{
  "num_hidden_layers": 8,
  "hidden_size": 192,
  "num_attention_heads": 3,
  "num_key_value_heads": 3,
  "head_dim": 64,
  "intermediate_size": 768,
  "vocab_size": 8036,
  "hidden_act": "tanh_gelu",
  "norm": "layernorm",
  "norm_place": "pre",
  "norm_eps": 1e-06,
  "positions": "learned",
  "qk_norm": true,
  "attn_scale": 0.125,
  "bias": "all",
  "tie_word_embeddings": false,
  "parallel_block": false,
  "extras": ["capped logits"],
  "init": "normal",
  "init_std_qkv": 0.0471,
  "init_std_o": 0.0118,
  "init_std_up": 0.0471,
  "init_std_down": 0.00589,
  "init_mimetic": 0.5,
  "optimizer": "muon_variant",
  "learning_rate": 0.00308,
  "lr_mult_o": 1.5,
  "beta1": 0.93,
  "lr_head": 0.00732,
  "max_grad_norm": 1.0,
  "warmup_steps": 0,
  "schedule": "wsd",
  "decay_fraction": 0.935,
  "decay_shape": "linear",
  "final_lr_fraction": 0.0,
  "batch_tokens": 32768,
  "max_seq_len": 256,
  "doc_mask": true,
  "train_tokens": 153300000,
  "max_steps": 4679,
  "dataset": "wikipedia_en"
}
Each number is 200 + 30 x the weight over its row's rms, rounded and kept within 0 to 999. Layers, rows and columns count from 0. The size before them is the row's rms in percent of the matrix's.

# layer 3 MLP up, 768x192, rms 0.129, rows 323-431, columns 64-127
101,159,226,182,159,194,251,218,184,190,224,215,161,198,204,179,233,192,183,212,254,166,199,193,167,203,176,144,211,175,217,151,198,191,224,125,185,139,234,197,223,220,180,212,198,257,196,234,196,215,213,174,183,225,155,172,218,184,218,215,195,212,235,208,164
105,241,242,202,220,186,214,193,183,167,207,230,231,158,179,194,209,227,204,221,172,214,243,181,190,195,196,208,257,259,221,248,202,189,208,192,163,145,253,251,197,269,191,196,133,201,215,179,166,211,186,199,174,160,177,204,211,167,205,192,134,215,176,138,197
100,190,195,149,201,217,197,228,175,149,263,175,157,218,221,160,182,206,166,199,212,186,170,250,125,230,191,257,221,204,194,210,170,189,226,176,249,191,203,209,190,164,221,171,182,255,194,194,179,213,287,185,204,201,183,231,200,167,237,160,191,233,203,232,212
094,212,135,194,192,214,243,135,252,211,201,211,220,184,238,195,134,135,246,232,224,215,204,200,233,192,216,203,187,188,182,227,160,187,173,160,141,220,208,158,179,179,227,225,193,164,196,201,169,139,270,168,202,184,189,211,223,195,240,238,209,219,158,226,195
099,143,185,222,184,193,219,253,211,208,200,203,202,159,230,171,220,182,198,229,193,248,217,192,216,183,217,200,222,232,167,119,240,190,218,145,178,250,141,198,247,174,175,172,227,222,158,162,193,224,246,220,125,210,206,239,206,244,186,167,196,234,233,190,187
098,163,199,154,216,169,220,247,158,196,219,201,191,212,145,233,205,210,213,221,248,180,236,142,200,250,194,194,202,234,206,190,192,184,242,182,199,210,133,203,192,242,237,161,160,139,181,166,224,150,241,182,163,212,202,251,206,213,224,236,229,201,282,189,209
097,259,219,235,172,172,173,155,198,234,178,156,295,237,164,223,224,193,235,203,212,183,217,192,217,172,215,226,248,162,169,204,217,212,234,232,204,207,202,143,198,196,221,214,217,151,228,186,217,189,137,198,178,234,177,219,215,196,184,165,185,226,204,275,172
105,187,258,251,165,212,205,208,184,233,193,216,153,209,207,195,217,251,189,184,142,210,153,181,195,244,202,163,197,202,163,138,226,207,184,196,223,146,169,250,181,165,233,232,228,233,199,187,243,236,215,161,218,237,212,213,205,165,204,180,203,200,201,191,212
109,186,238,216,128,209,194,184,209,203,194,195,169,233,243,184,199,176,199,207,188,204,168,252,209,201,161,215,207,215,241,140,182,249,189,202,131,198,174,248,214,240,167,181,230,184,144,273,222,210,196,169,207,299,180,190,205,190,182,201,208,173,240,203,189
103,216,224,216,177,253,141,157,216,167,182,211,223,220,208,164,194,194,215,214,197,199,191,163,212,243,190,179,209,209,233,188,269,238,177,212,135,198,214,154,135,229,202,217,263,226,221,266,175,235,218,250,225,170,183,188,192,161,233,187,212,205,246,219,214
097,200,195,214,186,251,234,210,154,163,233,226,240,229,167,174,211,183,185,195,197,164,272,160,183,178,236,247,200,190,254,193,256,174,204,193,164,246,200,176,231,194,220,205,270,149,224,227,213,210,214,242,186,199,184,184,232,259,280,201,214,160,241,211,169
116,190,197,246,220,173,193,250,191,222,228,205,186,212,313,152,206,162,198,172,191,246,147,197,197,197,196,181,214,228,151,194,190,165,196,205,225,195,195,187,257,195,220,168,178,177,180,205,264,224,220,233,244,221,170,183,200,146,207,201,142,230,195,161,224
097,228,210,195,267,159,187,189,205,222,249,161,178,191,192,209,181,184,203,248,196,201,193,203,217,198,204,212,279,184,172,154,183,177,215,196,176,188,97,213,220,186,208,195,157,216,170,220,192,204,165,241,255,177,172,225,162,230,177,190,198,261,208,224,239
105,235,192,267,204,129,194,153,238,186,183,193,213,160,213,178,190,233,173,174,215,151,188,146,237,234,161,206,219,190,152,211,200,234,237,192,167,222,234,208,200,177,210,164,174,155,191,212,247,167,194,188,204,215,196,120,167,183,202,182,179,199,240,163,213
099,223,217,238,190,192,247,181,236,227,189,198,200,172,175,256,237,186,119,217,227,195,224,240,221,190,196,145,187,222,223,218,248,160,173,182,211,242,201,197,225,215,208,227,183,179,206,204,196,172,166,157,204,177,187,196,226,147,264,218,191,232,188,162,192
103,248,162,193,189,126,167,216,208,217,253,213,172,187,211,181,221,215,207,219,227,234,198,233,191,167,179,209,244,205,216,197,150,230,203,210,229,220,187,200,183,240,229,214,229,163,169,231,204,175,171,209,214,188,252,216,213,202,179,182,220,196,181,153,192
109,236,229,205,172,220,269,194,193,226,218,216,196,175,190,181,185,213,172,204,235,173,190,138,206,194,208,191,175,184,187,205,227,196,221,174,117,237,196,247,134,183,155,217,200,227,206,220,214,202,195,193,233,254,179,229,195,268,209,172,252,221,214,219,175
103,175,221,181,215,196,141,181,181,221,170,207,238,191,179,214,209,163,168,231,145,204,192,178,188,220,228,184,211,225,189,145,230,183,224,188,201,231,226,196,211,189,195,223,214,210,191,237,112,163,185,169,214,207,195,200,190,175,199,235,226,224,209,162,181
091,231,219,190,178,217,206,162,170,195,185,250,182,252,180,183,218,231,215,201,212,151,221,196,200,173,212,148,226,152,190,192,180,207,220,214,204,220,210,163,189,142,166,148,208,247,188,176,217,180,191,176,166,182,163,187,165,185,239,176,197,254,238,165,208
095,167,150,207,191,200,177,195,114,247,161,203,219,201,176,122,203,173,229,234,181,180,166,222,173,200,201,194,193,175,195,171,253,233,211,187,177,181,175,154,250,280,274,208,173,248,193,217,199,183,208,177,162,193,211,144,202,224,208,199,185,141,191,241,193
101,193,160,219,149,158,248,181,213,190,242,174,199,203,219,186,171,222,169,163,179,189,208,165,208,215,203,189,265,195,195,206,168,184,229,183,158,207,216,202,179,196,209,171,124,225,143,184,206,189,233,180,157,157,236,230,232,208,181,238,224,171,259,227,166
095,249,195,149,168,220,240,195,171,226,177,246,193,220,178,187,205,229,232,211,198,161,153,174,196,248,193,207,212,187,215,164,161,144,175,197,159,183,149,229,208,160,180,158,215,228,195,224,182,201,158,131,202,154,181,209,219,242,209,123,212,180,153,158,184
098,192,215,158,201,191,219,211,201,155,248,201,160,185,214,236,168,185,260,141,153,144,235,181,220,206,235,218,168,199,217,157,170,191,237,223,188,158,179,232,190,156,206,143,193,209,157,214,210,202,171,237,198,228,164,214,224,233,248,228,238,253,213,205,218
106,133,193,195,200,147,183,189,203,209,182,224,221,198,147,186,257,213,215,164,194,239,238,189,221,169,188,204,195,176,158,197,239,184,202,177,206,135,211,199,206,158,206,192,224,197,160,223,232,200,197,188,195,211,199,250,216,221,172,172,200,204,190,207,207
095,196,153,208,181,203,158,244,192,172,206,182,190,145,202,239,201,205,197,197,155,155,232,190,229,166,203,205,179,260,166,194,180,195,215,213,202,223,210,150,130,152,232,239,223,184,230,227,211,230,209,204,190,240,173,148,212,181,174,237,221,225,147,220,188
102,167,209,238,230,224,224,212,222,270,186,202,149,216,247,236,230,160,239,207,136,193,264,234,160,202,124,163,211,179,199,158,204,184,268,194,162,182,198,165,245,234,249,196,186,174,218,257,205,166,234,183,157,234,221,207,222,197,261,205,219,158,180,229,236
098,151,219,166,193,225,176,128,196,199,196,154,268,232,216,190,204,195,221,225,217,173,254,227,228,166,187,163,209,186,190,247,222,142,242,186,180,203,222,185,170,224,205,185,206,178,193,220,191,161,230,237,187,194,158,201,191,251,217,256,155,182,248,180,173
100,172,200,216,172,204,208,247,199,137,202,216,213,217,254,199,216,216,209,194,178,178,229,221,188,185,218,171,238,202,166,239,166,119,201,159,215,194,196,214,167,178,253,225,199,161,218,219,195,177,215,183,179,246,247,164,230,207,173,174,215,212,220,218,190
098,201,195,259,131,152,236,224,218,217,189,133,179,205,170,198,254,173,207,176,231,212,181,215,172,211,149,165,140,196,223,164,197,210,204,233,207,211,200,172,242,182,251,239,221,121,180,205,240,169,233,181,214,235,264,257,171,185,156,209,193,186,142,182,217
096,133,209,187,228,197,217,148,165,223,181,187,202,176,260,203,227,208,229,141,229,260,172,199,146,216,215,229,193,212,228,165,213,260,217,182,201,270,189,170,190,211,144,163,192,202,217,209,214,208,142,229,164,221,223,200,221,175,212,190,206,227,193,185,182
100,244,235,163,177,173,180,203,196,189,192,188,195,199,166,209,135,236,160,211,185,242,183,224,216,227,256,209,235,210,225,194,236,214,222,190,153,171,199,258,169,167,177,147,162,209,160,218,160,231,227,266,280,126,140,174,196,242,250,204,209,169,208,240,188
099,207,210,204,207,158,149,195,95,161,184,171,239,171,186,170,178,184,232,172,176,219,186,179,209,201,223,186,214,248,178,215,187,246,183,209,210,196,223,187,189,251,211,235,188,225,255,232,210,193,178,152,238,156,203,153,205,222,226,186,168,200,171,195,182
100,183,202,199,188,208,196,184,169,168,194,203,151,187,207,220,242,211,213,151,177,201,212,160,208,205,208,132,252,174,211,165,210,146,220,241,207,161,165,232,228,218,171,175,192,200,169,267,273,265,209,235,200,203,162,237,160,215,206,235,179,239,244,162,202
095,215,199,161,160,271,180,225,155,196,235,173,184,223,193,186,204,199,192,173,198,194,186,191,210,203,182,213,209,226,170,205,181,228,179,209,212,206,163,208,169,167,181,231,181,238,192,229,173,238,196,259,197,155,220,195,209,177,187,116,176,217,197,169,202
100,195,181,191,186,194,179,207,230,205,168,191,166,191,163,202,174,152,200,140,172,204,182,233,233,262,175,232,236,245,203,190,187,285,151,227,216,167,188,169,205,218,170,200,126,230,181,233,167,249,194,200,183,164,226,222,223,192,174,178,221,230,181,170,203
088,207,224,260,184,198,187,219,132,185,179,231,174,205,215,180,155,270,208,172,167,144,186,192,188,194,236,199,224,161,242,250,185,190,200,237,243,176,162,160,158,203,207,217,217,229,143,233,168,193,248,204,153,198,198,115,194,161,190,219,245,199,174,218,192
097,209,221,144,167,196,157,213,196,149,233,223,185,135,224,157,188,236,175,154,214,208,205,231,167,236,164,169,172,196,197,168,151,187,189,177,221,190,164,289,184,251,221,177,189,171,213,209,127,217,172,224,231,202,195,215,208,242,234,233,173,191,209,228,232
109,257,186,176,221,276,215,167,218,194,183,196,214,214,218,129,167,182,158,197,227,208,172,200,205,189,137,161,206,231,244,209,213,135,168,182,245,154,202,208,215,263,209,251,224,197,196,201,189,188,250,224,190,178,158,164,263,207,219,193,149,198,164,183,175
101,258,184,182,168,204,174,219,243,195,192,175,211,203,199,190,185,180,239,213,247,189,144,169,155,178,151,160,202,199,176,204,251,229,226,199,199,215,172,146,159,215,164,193,180,191,187,260,153,217,221,226,248,263,169,167,197,186,159,196,212,260,187,223,205
095,154,212,201,181,202,214,225,201,220,203,218,225,195,229,227,212,186,173,250,161,187,185,158,175,182,268,238,237,197,192,199,216,202,187,207,200,230,225,197,208,165,174,211,219,221,181,237,206,225,144,173,166,173,186,256,197,200,187,245,232,176,188,170,167
092,227,220,234,194,195,169,215,222,236,215,200,195,215,207,227,254,185,191,216,191,174,209,215,192,200,203,234,193,217,131,210,205,148,256,176,169,206,238,169,203,237,156,143,242,243,159,252,158,234,182,193,196,245,232,170,183,193,193,221,228,193,202,179,190
099,232,202,196,169,174,153,197,247,179,184,109,235,200,195,196,248,221,231,181,240,196,173,215,216,130,151,163,143,174,178,223,240,232,236,163,163,192,170,205,177,168,170,198,254,183,209,206,185,177,244,166,241,190,221,264,146,235,194,213,227,205,236,186,212
102,222,229,199,184,200,196,200,226,212,220,159,202,224,182,235,179,261,288,224,170,214,192,221,162,252,192,200,198,158,240,224,216,197,138,216,174,194,161,176,131,234,255,155,217,230,240,261,209,181,207,171,258,204,187,189,254,211,175,198,191,251,156,178,181
088,194,186,162,183,255,265,219,164,200,194,154,186,220,195,176,252,212,193,216,160,132,153,98,232,204,242,227,170,219,176,190,224,210,192,203,203,241,210,146,200,190,254,172,226,209,218,267,166,202,214,218,179,189,213,183,190,234,192,192,170,184,246,176,197
098,206,188,182,141,211,212,163,238,161,208,212,179,188,214,219,153,285,173,200,181,216,211,219,235,204,219,233,163,233,254,204,172,142,175,178,212,151,188,242,174,160,222,169,195,221,191,198,198,191,183,213,252,221,168,173,252,206,240,193,197,170,163,213,139
107,199,125,184,198,196,193,168,205,235,195,210,181,213,153,245,190,188,182,215,127,185,188,165,171,236,182,189,207,219,228,190,204,197,209,198,154,188,222,249,193,161,231,206,202,221,250,223,202,198,262,131,214,223,230,230,235,219,148,216,224,243,171,183,187
097,173,231,159,186,220,225,163,181,211,234,209,229,247,254,192,212,193,233,247,239,169,244,210,217,183,219,148,224,207,160,211,232,218,238,222,219,220,221,209,243,125,193,200,213,193,218,192,183,181,237,151,201,209,220,237,168,205,198,175,246,253,224,237,203
101,237,162,208,211,192,150,253,133,182,243,210,200,202,218,191,218,222,196,203,144,234,201,176,221,200,208,251,237,215,199,208,241,139,255,250,220,207,255,222,167,200,220,157,231,159,187,190,204,259,179,170,232,191,183,192,220,165,221,263,180,201,199,165,137
095,272,256,211,190,206,223,185,196,243,209,160,186,192,212,200,203,179,234,165,186,172,178,185,222,170,249,218,209,217,155,203,224,206,176,182,175,211,161,174,211,250,211,192,194,242,238,225,225,196,275,185,209,228,164,157,178,185,191,209,200,162,186,238,155
106,215,175,135,253,181,162,196,147,226,221,203,197,191,219,179,191,183,195,173,204,203,248,146,202,219,212,139,213,169,155,212,189,187,198,184,201,232,200,210,171,183,230,186,143,211,187,260,181,199,218,182,205,161,161,219,205,197,237,210,238,162,136,209,206
095,176,206,166,170,214,162,169,252,147,177,213,234,191,265,179,171,156,208,189,187,159,156,196,229,181,213,195,218,223,268,202,205,204,183,195,219,167,151,256,152,178,205,242,179,199,205,157,193,205,207,213,152,221,196,161,188,231,173,161,142,203,144,221,197
098,174,182,201,185,178,222,241,155,178,232,219,183,209,187,161,211,161,196,232,187,212,144,191,184,232,224,258,196,221,200,186,216,168,216,171,191,172,231,205,192,156,221,254,175,186,257,236,183,203,238,165,208,169,243,194,222,284,220,203,216,167,192,185,242
109,177,242,186,202,151,190,132,186,193,259,190,180,225,190,151,165,209,172,187,203,193,265,161,184,230,183,181,249,246,166,206,175,219,198,192,268,219,212,200,189,134,219,235,207,223,155,187,209,183,203,228,169,204,240,220,157,179,199,219,225,161,234,233,214
093,197,204,191,253,173,184,132,210,166,162,148,174,208,243,177,205,242,240,186,205,140,224,230,221,162,172,182,207,223,241,254,217,182,214,175,188,232,199,222,209,223,210,164,192,214,217,185,221,185,188,197,247,232,193,210,162,163,210,223,180,239,147,190,215
097,156,226,207,152,127,179,265,251,199,216,268,200,221,216,174,188,180,192,203,176,211,199,244,194,271,201,219,163,215,181,211,208,197,236,187,212,164,207,238,205,235,139,212,178,192,196,224,131,168,166,217,218,135,227,258,205,204,200,196,218,226,183,187,189
104,186,165,238,206,192,236,264,212,181,208,218,218,215,204,251,197,203,148,153,212,174,202,260,238,226,214,181,177,212,247,137,194,217,160,196,145,189,213,261,187,218,223,152,229,203,170,207,192,217,219,183,233,145,193,207,237,192,195,160,218,181,212,155,176
089,207,232,263,200,212,220,201,166,209,203,141,173,168,232,209,179,235,233,167,172,166,197,207,207,242,177,144,165,181,226,166,155,240,198,225,227,179,148,244,176,230,211,192,169,207,206,184,203,186,200,189,214,219,174,157,228,163,229,232,140,149,242,234,165
093,222,158,201,293,167,204,217,186,217,207,160,199,250,189,227,215,206,178,177,211,138,226,235,198,245,177,165,136,183,196,234,220,180,207,175,217,150,251,254,211,241,209,217,200,152,191,183,193,195,180,181,190,171,222,192,235,225,183,193,208,174,198,160,264
096,166,190,185,169,193,196,207,188,169,256,213,218,192,178,171,222,213,219,232,205,229,188,229,203,251,204,185,186,214,203,132,170,247,200,198,182,129,211,204,195,206,234,133,254,152,223,200,161,224,225,225,175,144,170,244,176,257,164,173,151,210,228,209,193
099,193,192,225,167,213,181,167,221,212,257,184,215,192,219,202,230,225,185,181,245,243,242,216,187,186,208,108,222,203,172,219,163,186,241,232,192,206,208,194,209,234,155,174,188,277,199,191,168,207,199,156,164,191,258,214,184,216,215,199,244,184,214,126,179
106,189,176,177,167,288,219,216,143,198,221,255,160,150,198,167,250,240,211,184,147,228,173,213,201,166,167,197,250,195,216,187,213,185,163,141,187,162,233,243,181,215,132,146,249,212,205,187,213,226,190,180,255,188,173,189,233,230,132,206,237,194,166,162,192
109,164,132,163,186,260,237,195,166,201,216,200,195,232,249,206,208,166,140,166,187,197,204,192,190,164,246,178,217,210,184,187,166,227,218,167,195,217,164,195,206,220,229,218,246,250,204,206,183,239,166,244,174,178,187,244,256,137,249,235,171,162,221,184,247
103,230,177,198,215,211,238,192,159,206,171,205,160,231,157,210,244,174,198,215,183,185,187,200,201,226,232,172,184,176,186,126,198,193,287,213,246,150,196,191,210,234,195,168,210,168,166,189,215,232,202,145,208,154,215,207,207,201,235,245,184,207,199,176,170
095,213,223,208,180,143,230,192,212,175,209,177,194,203,171,222,245,269,222,145,157,247,173,278,237,251,209,202,159,174,264,142,250,186,245,156,203,152,207,137,238,182,212,199,178,230,211,213,226,206,228,192,238,212,211,218,210,191,132,252,207,180,200,208,180
094,202,267,173,234,210,146,247,173,163,181,228,202,207,226,179,190,104,229,147,163,193,183,152,228,203,214,204,226,208,160,197,211,185,229,246,205,248,147,196,211,187,187,234,187,255,215,218,213,202,201,180,190,180,185,209,226,206,167,149,217,220,202,245,167
096,202,202,240,191,155,203,165,183,193,199,214,217,279,216,222,194,211,128,196,167,176,187,199,218,168,131,214,166,165,231,179,189,157,176,205,211,223,230,186,191,186,242,259,166,168,225,208,207,173,209,173,199,165,236,178,178,201,169,191,157,201,177,235,182
095,173,256,212,121,166,270,237,215,248,220,157,247,210,163,203,205,214,147,171,236,188,265,237,177,209,171,175,149,183,224,188,200,202,177,272,166,178,197,214,192,226,200,152,230,177,207,214,243,142,200,159,244,236,201,171,266,184,245,204,211,255,219,136,210
100,193,219,179,188,210,163,204,202,173,177,169,205,209,223,205,233,219,173,207,161,166,213,182,191,253,215,197,199,187,204,181,173,172,221,232,210,184,186,222,218,204,261,183,169,174,199,218,185,234,161,135,196,193,173,194,227,181,220,248,162,201,224,182,201
096,199,175,279,205,142,147,156,162,137,187,167,166,197,187,198,193,193,199,256,149,189,214,239,166,184,179,174,186,174,164,140,219,213,255,211,231,167,227,167,189,176,185,163,248,203,201,251,229,166,206,231,191,225,236,189,147,201,237,228,231,190,219,212,228
097,208,182,182,161,252,178,233,206,218,216,187,194,196,201,170,220,174,175,166,185,263,182,240,229,151,202,238,148,210,201,159,195,175,175,223,193,204,238,223,203,241,193,179,216,274,222,201,234,238,217,211,232,226,211,172,227,173,176,205,153,222,236,220,136
104,228,169,182,166,166,206,189,186,224,196,177,233,233,210,221,227,225,178,212,169,213,198,217,189,156,190,193,124,205,151,202,201,197,245,147,164,220,220,170,236,229,203,206,182,231,195,208,183,209,193,170,224,169,228,184,149,250,236,234,179,224,180,162,222
095,217,214,180,223,227,212,208,204,184,144,188,223,210,213,205,151,171,222,178,225,194,155,160,153,231,216,239,174,179,187,225,177,237,210,177,223,216,145,198,154,201,210,206,208,221,200,220,228,149,208,196,191,241,202,205,279,135,212,162,202,209,190,163,229
108,214,196,202,225,189,147,183,217,160,200,234,190,198,160,195,185,238,170,241,160,188,158,189,234,231,214,146,228,185,183,196,215,175,196,162,187,210,243,187,150,241,237,218,205,152,213,219,241,216,205,178,205,255,201,164,203,175,228,234,196,178,178,209,202
093,209,206,194,171,179,199,240,230,229,223,196,157,189,225,177,208,189,251,189,187,199,193,207,273,202,284,178,203,189,210,228,252,238,152,197,203,180,197,210,189,184,259,162,182,147,200,145,205,171,149,211,180,225,239,235,166,193,228,199,147,247,213,158,185
094,193,168,183,157,203,170,174,221,186,186,203,229,184,165,191,226,223,169,180,267,192,177,120,188,246,177,185,226,206,195,168,177,165,216,214,187,190,198,178,189,252,180,161,234,202,247,230,229,163,254,226,247,196,114,189,210,246,241,220,186,222,228,228,164
103,207,212,167,161,215,189,215,235,208,226,209,207,146,139,177,209,232,213,172,194,147,219,205,192,216,205,169,171,211,205,225,222,193,239,189,189,184,196,254,210,196,144,175,207,273,216,186,138,220,194,168,196,149,158,184,249,203,227,244,171,227,214,153,172
103,208,195,215,218,175,189,168,227,205,206,234,165,214,234,231,259,211,233,244,188,232,209,157,194,188,218,198,196,173,234,243,201,277,157,132,231,220,193,196,173,264,183,252,234,223,154,230,187,212,155,225,174,155,223,190,211,203,181,185,239,190,218,163,215
106,151,202,249,173,163,179,213,164,233,200,177,251,236,194,226,202,246,182,167,152,195,215,218,180,219,215,203,186,201,180,154,226,215,200,197,205,148,225,192,145,191,175,272,229,185,225,215,267,211,177,197,194,176,172,181,214,169,234,149,243,180,208,226,180
101,178,184,182,145,131,157,191,173,270,172,220,213,215,221,175,221,242,179,251,203,196,166,230,190,212,172,187,178,162,161,194,196,227,214,199,219,180,182,121,165,191,239,167,196,221,161,201,193,257,232,166,230,206,218,219,209,185,181,170,189,196,161,208,198
102,235,247,190,211,218,136,203,220,243,218,177,184,232,195,250,176,240,211,167,231,193,161,197,227,194,163,105,216,231,203,236,211,161,177,202,211,188,200,184,251,213,193,179,228,225,236,251,146,194,219,265,223,205,171,244,171,203,165,213,191,195,207,168,202
099,230,229,216,186,231,174,224,156,278,187,233,175,166,154,230,213,200,300,194,198,140,220,229,246,184,194,200,207,179,204,179,217,207,206,213,127,216,204,183,197,199,189,181,240,194,203,235,203,249,231,140,271,206,226,215,198,224,165,171,212,179,173,165,210
093,157,158,221,127,220,197,223,232,221,209,206,225,201,192,234,155,177,202,206,186,193,156,214,229,196,187,193,209,215,201,225,210,194,157,227,171,157,191,221,155,188,223,197,192,163,229,202,163,195,196,191,236,181,192,255,189,233,276,177,186,229,230,152,231
101,207,217,191,178,215,201,214,187,200,187,186,195,252,222,176,213,234,283,235,192,236,219,207,180,215,175,138,188,202,205,112,236,243,244,156,211,192,165,143,180,220,160,224,177,161,207,217,230,233,180,280,207,182,205,158,185,193,181,179,178,184,177,114,144
102,207,141,233,247,218,187,214,189,181,208,160,181,210,149,172,239,249,174,179,215,165,197,142,189,170,160,183,182,205,193,233,173,239,223,200,229,241,230,133,192,129,209,238,223,208,220,226,223,168,165,191,223,215,254,211,185,204,239,255,239,202,151,198,251
105,199,207,242,216,250,239,203,145,245,229,218,147,193,202,167,232,228,186,163,151,245,157,144,253,117,239,240,186,220,187,224,201,220,145,208,203,185,206,158,191,197,180,204,196,144,203,205,224,176,208,162,197,231,185,216,211,211,154,144,211,225,185,176,207
116,263,215,177,207,238,204,198,223,176,177,177,212,181,203,173,216,206,195,184,208,192,188,234,206,150,132,211,228,183,242,278,172,243,209,192,212,238,188,193,247,227,216,132,181,203,187,213,200,171,196,180,193,205,200,195,233,167,247,186,197,207,179,172,170
098,264,198,226,208,177,249,164,255,246,191,203,181,257,256,145,205,195,204,202,125,217,232,208,158,199,161,200,225,189,191,163,242,194,242,183,216,184,212,168,249,226,207,265,229,214,191,224,244,195,200,181,181,147,156,199,215,162,201,228,155,190,188,188,203
096,162,175,236,112,192,183,225,225,237,202,212,185,145,201,129,186,252,177,219,205,152,189,189,247,216,180,207,194,190,243,221,154,179,228,225,224,206,177,208,182,229,226,202,203,159,176,194,202,231,208,237,205,204,223,160,242,204,204,134,169,158,216,182,173
103,187,254,218,218,202,203,177,245,195,137,230,215,159,180,207,208,232,182,146,204,186,244,163,161,206,164,147,217,152,199,166,227,184,265,173,217,244,205,163,201,169,215,190,244,211,226,231,203,216,218,166,204,172,210,192,235,165,145,224,173,227,174,178,201
097,221,187,191,152,185,170,183,138,233,203,162,176,180,213,234,145,240,249,229,216,192,117,231,183,202,180,214,246,186,207,214,174,224,201,229,233,209,199,217,215,174,225,160,191,146,183,261,209,235,219,170,186,199,203,259,206,164,127,126,264,201,231,162,169
100,239,186,233,196,213,195,175,180,215,219,149,200,181,213,216,183,281,152,215,142,167,185,202,190,236,195,157,226,206,203,205,223,185,131,142,236,191,246,168,156,172,214,192,199,193,188,220,200,233,205,200,179,107,178,197,150,225,216,193,240,212,185,239,179
094,152,192,192,145,274,214,180,205,182,232,220,218,153,231,198,214,217,168,206,239,201,283,198,163,184,231,195,144,188,221,239,221,150,224,216,173,177,226,226,132,207,175,237,215,177,214,167,213,214,241,228,206,242,122,203,204,206,182,190,210,201,233,198,234
103,191,208,173,237,242,177,230,146,188,252,154,182,220,215,194,183,180,172,240,200,163,216,221,225,197,209,218,184,150,217,178,207,183,173,189,165,172,174,213,192,198,245,215,184,181,216,150,199,177,163,185,148,154,244,168,240,230,225,164,234,200,153,206,185
096,142,203,167,180,153,186,154,185,196,201,161,194,202,181,198,209,177,213,160,170,268,230,177,262,187,182,158,146,268,226,153,219,226,199,188,160,222,204,209,186,291,186,203,183,200,244,213,150,222,184,217,195,208,174,208,193,164,211,224,183,185,246,235,227
094,197,153,259,216,205,229,162,155,187,274,222,159,135,162,238,236,186,168,256,199,191,243,151,173,175,205,214,217,200,179,179,242,222,201,197,243,266,268,192,157,155,217,152,170,251,216,217,208,234,191,169,212,254,181,201,216,164,221,178,201,221,188,243,175
099,231,193,152,198,247,201,219,217,200,260,238,199,166,239,195,184,180,185,239,239,234,209,212,214,232,185,148,215,186,180,194,222,167,194,252,158,174,223,185,177,175,192,223,196,221,200,209,198,184,225,180,237,229,233,202,239,144,157,183,239,185,140,188,222
101,169,232,192,166,226,226,201,215,218,240,214,192,185,165,224,210,197,199,234,230,201,204,187,235,224,230,151,250,217,186,204,229,177,265,209,202,206,187,232,205,131,208,244,204,211,241,189,235,211,166,181,195,214,173,186,157,167,163,236,196,135,206,215,211
116,210,195,197,221,192,198,212,184,187,182,112,165,205,234,200,219,196,175,235,211,163,190,159,149,188,191,187,199,217,213,244,191,171,160,206,239,182,160,252,210,227,223,211,148,197,175,186,196,211,227,208,194,238,219,291,201,143,205,240,173,206,157,166,227
106,200,202,172,189,225,112,203,204,192,232,203,225,257,202,193,198,191,202,205,144,193,209,168,190,164,245,158,218,244,177,209,221,212,222,146,199,214,236,188,195,165,196,263,169,196,178,191,215,245,190,229,175,197,228,277,182,200,196,223,240,248,233,218,183
110,215,221,195,219,235,161,216,236,196,181,225,183,229,216,254,177,219,161,174,162,256,202,196,197,209,171,172,198,155,167,198,166,244,220,188,197,226,223,236,207,189,254,203,177,163,190,189,174,245,214,192,185,254,220,239,223,166,204,174,193,211,173,220,182
083,213,180,216,184,210,241,199,233,212,266,202,194,248,183,199,212,211,179,193,228,205,245,219,206,183,232,191,223,190,222,236,215,234,241,231,176,216,244,235,143,140,173,216,250,227,165,192,160,179,186,218,223,196,215,192,196,194,214,202,176,173,204,194,192
100,186,238,175,186,205,171,235,229,209,214,217,211,168,216,174,239,189,229,217,174,173,148,266,184,266,173,202,194,262,214,182,211,216,266,196,230,205,203,203,177,222,167,211,229,209,207,138,191,232,195,213,232,199,217,226,212,170,215,189,204,232,213,196,178
105,146,193,244,197,181,236,222,197,195,199,190,168,183,205,220,257,202,212,242,185,165,167,162,211,227,168,150,208,194,190,264,249,192,174,181,159,189,202,222,201,214,142,186,225,155,168,200,194,198,187,163,143,204,196,235,185,229,218,242,207,238,181,198,216
105,202,184,183,271,221,193,239,133,209,164,234,216,234,242,164,234,190,152,196,180,183,155,221,175,211,260,152,171,239,233,210,188,189,183,154,207,247,208,225,225,204,190,164,157,193,198,209,247,205,231,165,164,146,127,181,215,204,213,241,178,193,203,227,145
095,181,184,139,202,194,200,181,180,226,245,177,213,179,135,208,260,224,176,158,204,174,179,218,249,194,211,220,185,205,171,162,282,207,210,216,180,181,205,189,213,213,170,224,177,177,201,208,156,247,235,180,208,238,213,172,219,204,221,193,216,234,154,203,236
099,170,199,246,176,171,220,214,242,202,154,171,194,176,218,205,180,242,206,171,149,189,246,176,220,169,183,217,184,186,201,171,183,206,174,170,246,184,199,169,188,269,213,180,246,205,209,206,161,168,240,219,239,213,197,200,195,153,253,190,164,192,216,194,153
104,188,190,171,215,221,187,196,160,262,162,195,114,194,147,156,190,226,232,198,151,167,192,191,207,194,250,191,197,207,182,187,188,180,212,148,246,180,179,168,208,194,255,197,200,203,208,179,199,238,197,183,147,232,165,260,233,240,203,213,250,218,183,215,145
108,173,175,162,173,183,218,149,156,193,225,210,187,199,177,130,217,248,181,211,168,166,150,172,178,178,166,193,190,152,182,191,237,234,201,215,222,220,213,198,205,217,213,249,197,225,146,267,222,168,248,201,179,206,169,207,226,196,207,288,186,185,203,193,187
111,206,238,195,176,215,225,188,168,229,194,222,216,221,201,231,241,194,214,232,170,199,200,137,230,158,256,161,247,209,215,161,235,198,175,241,144,238,232,195,210,202,199,221,185,170,209,230,207,205,174,230,223,224,225,222,192,183,194,305,233,229,284,165,171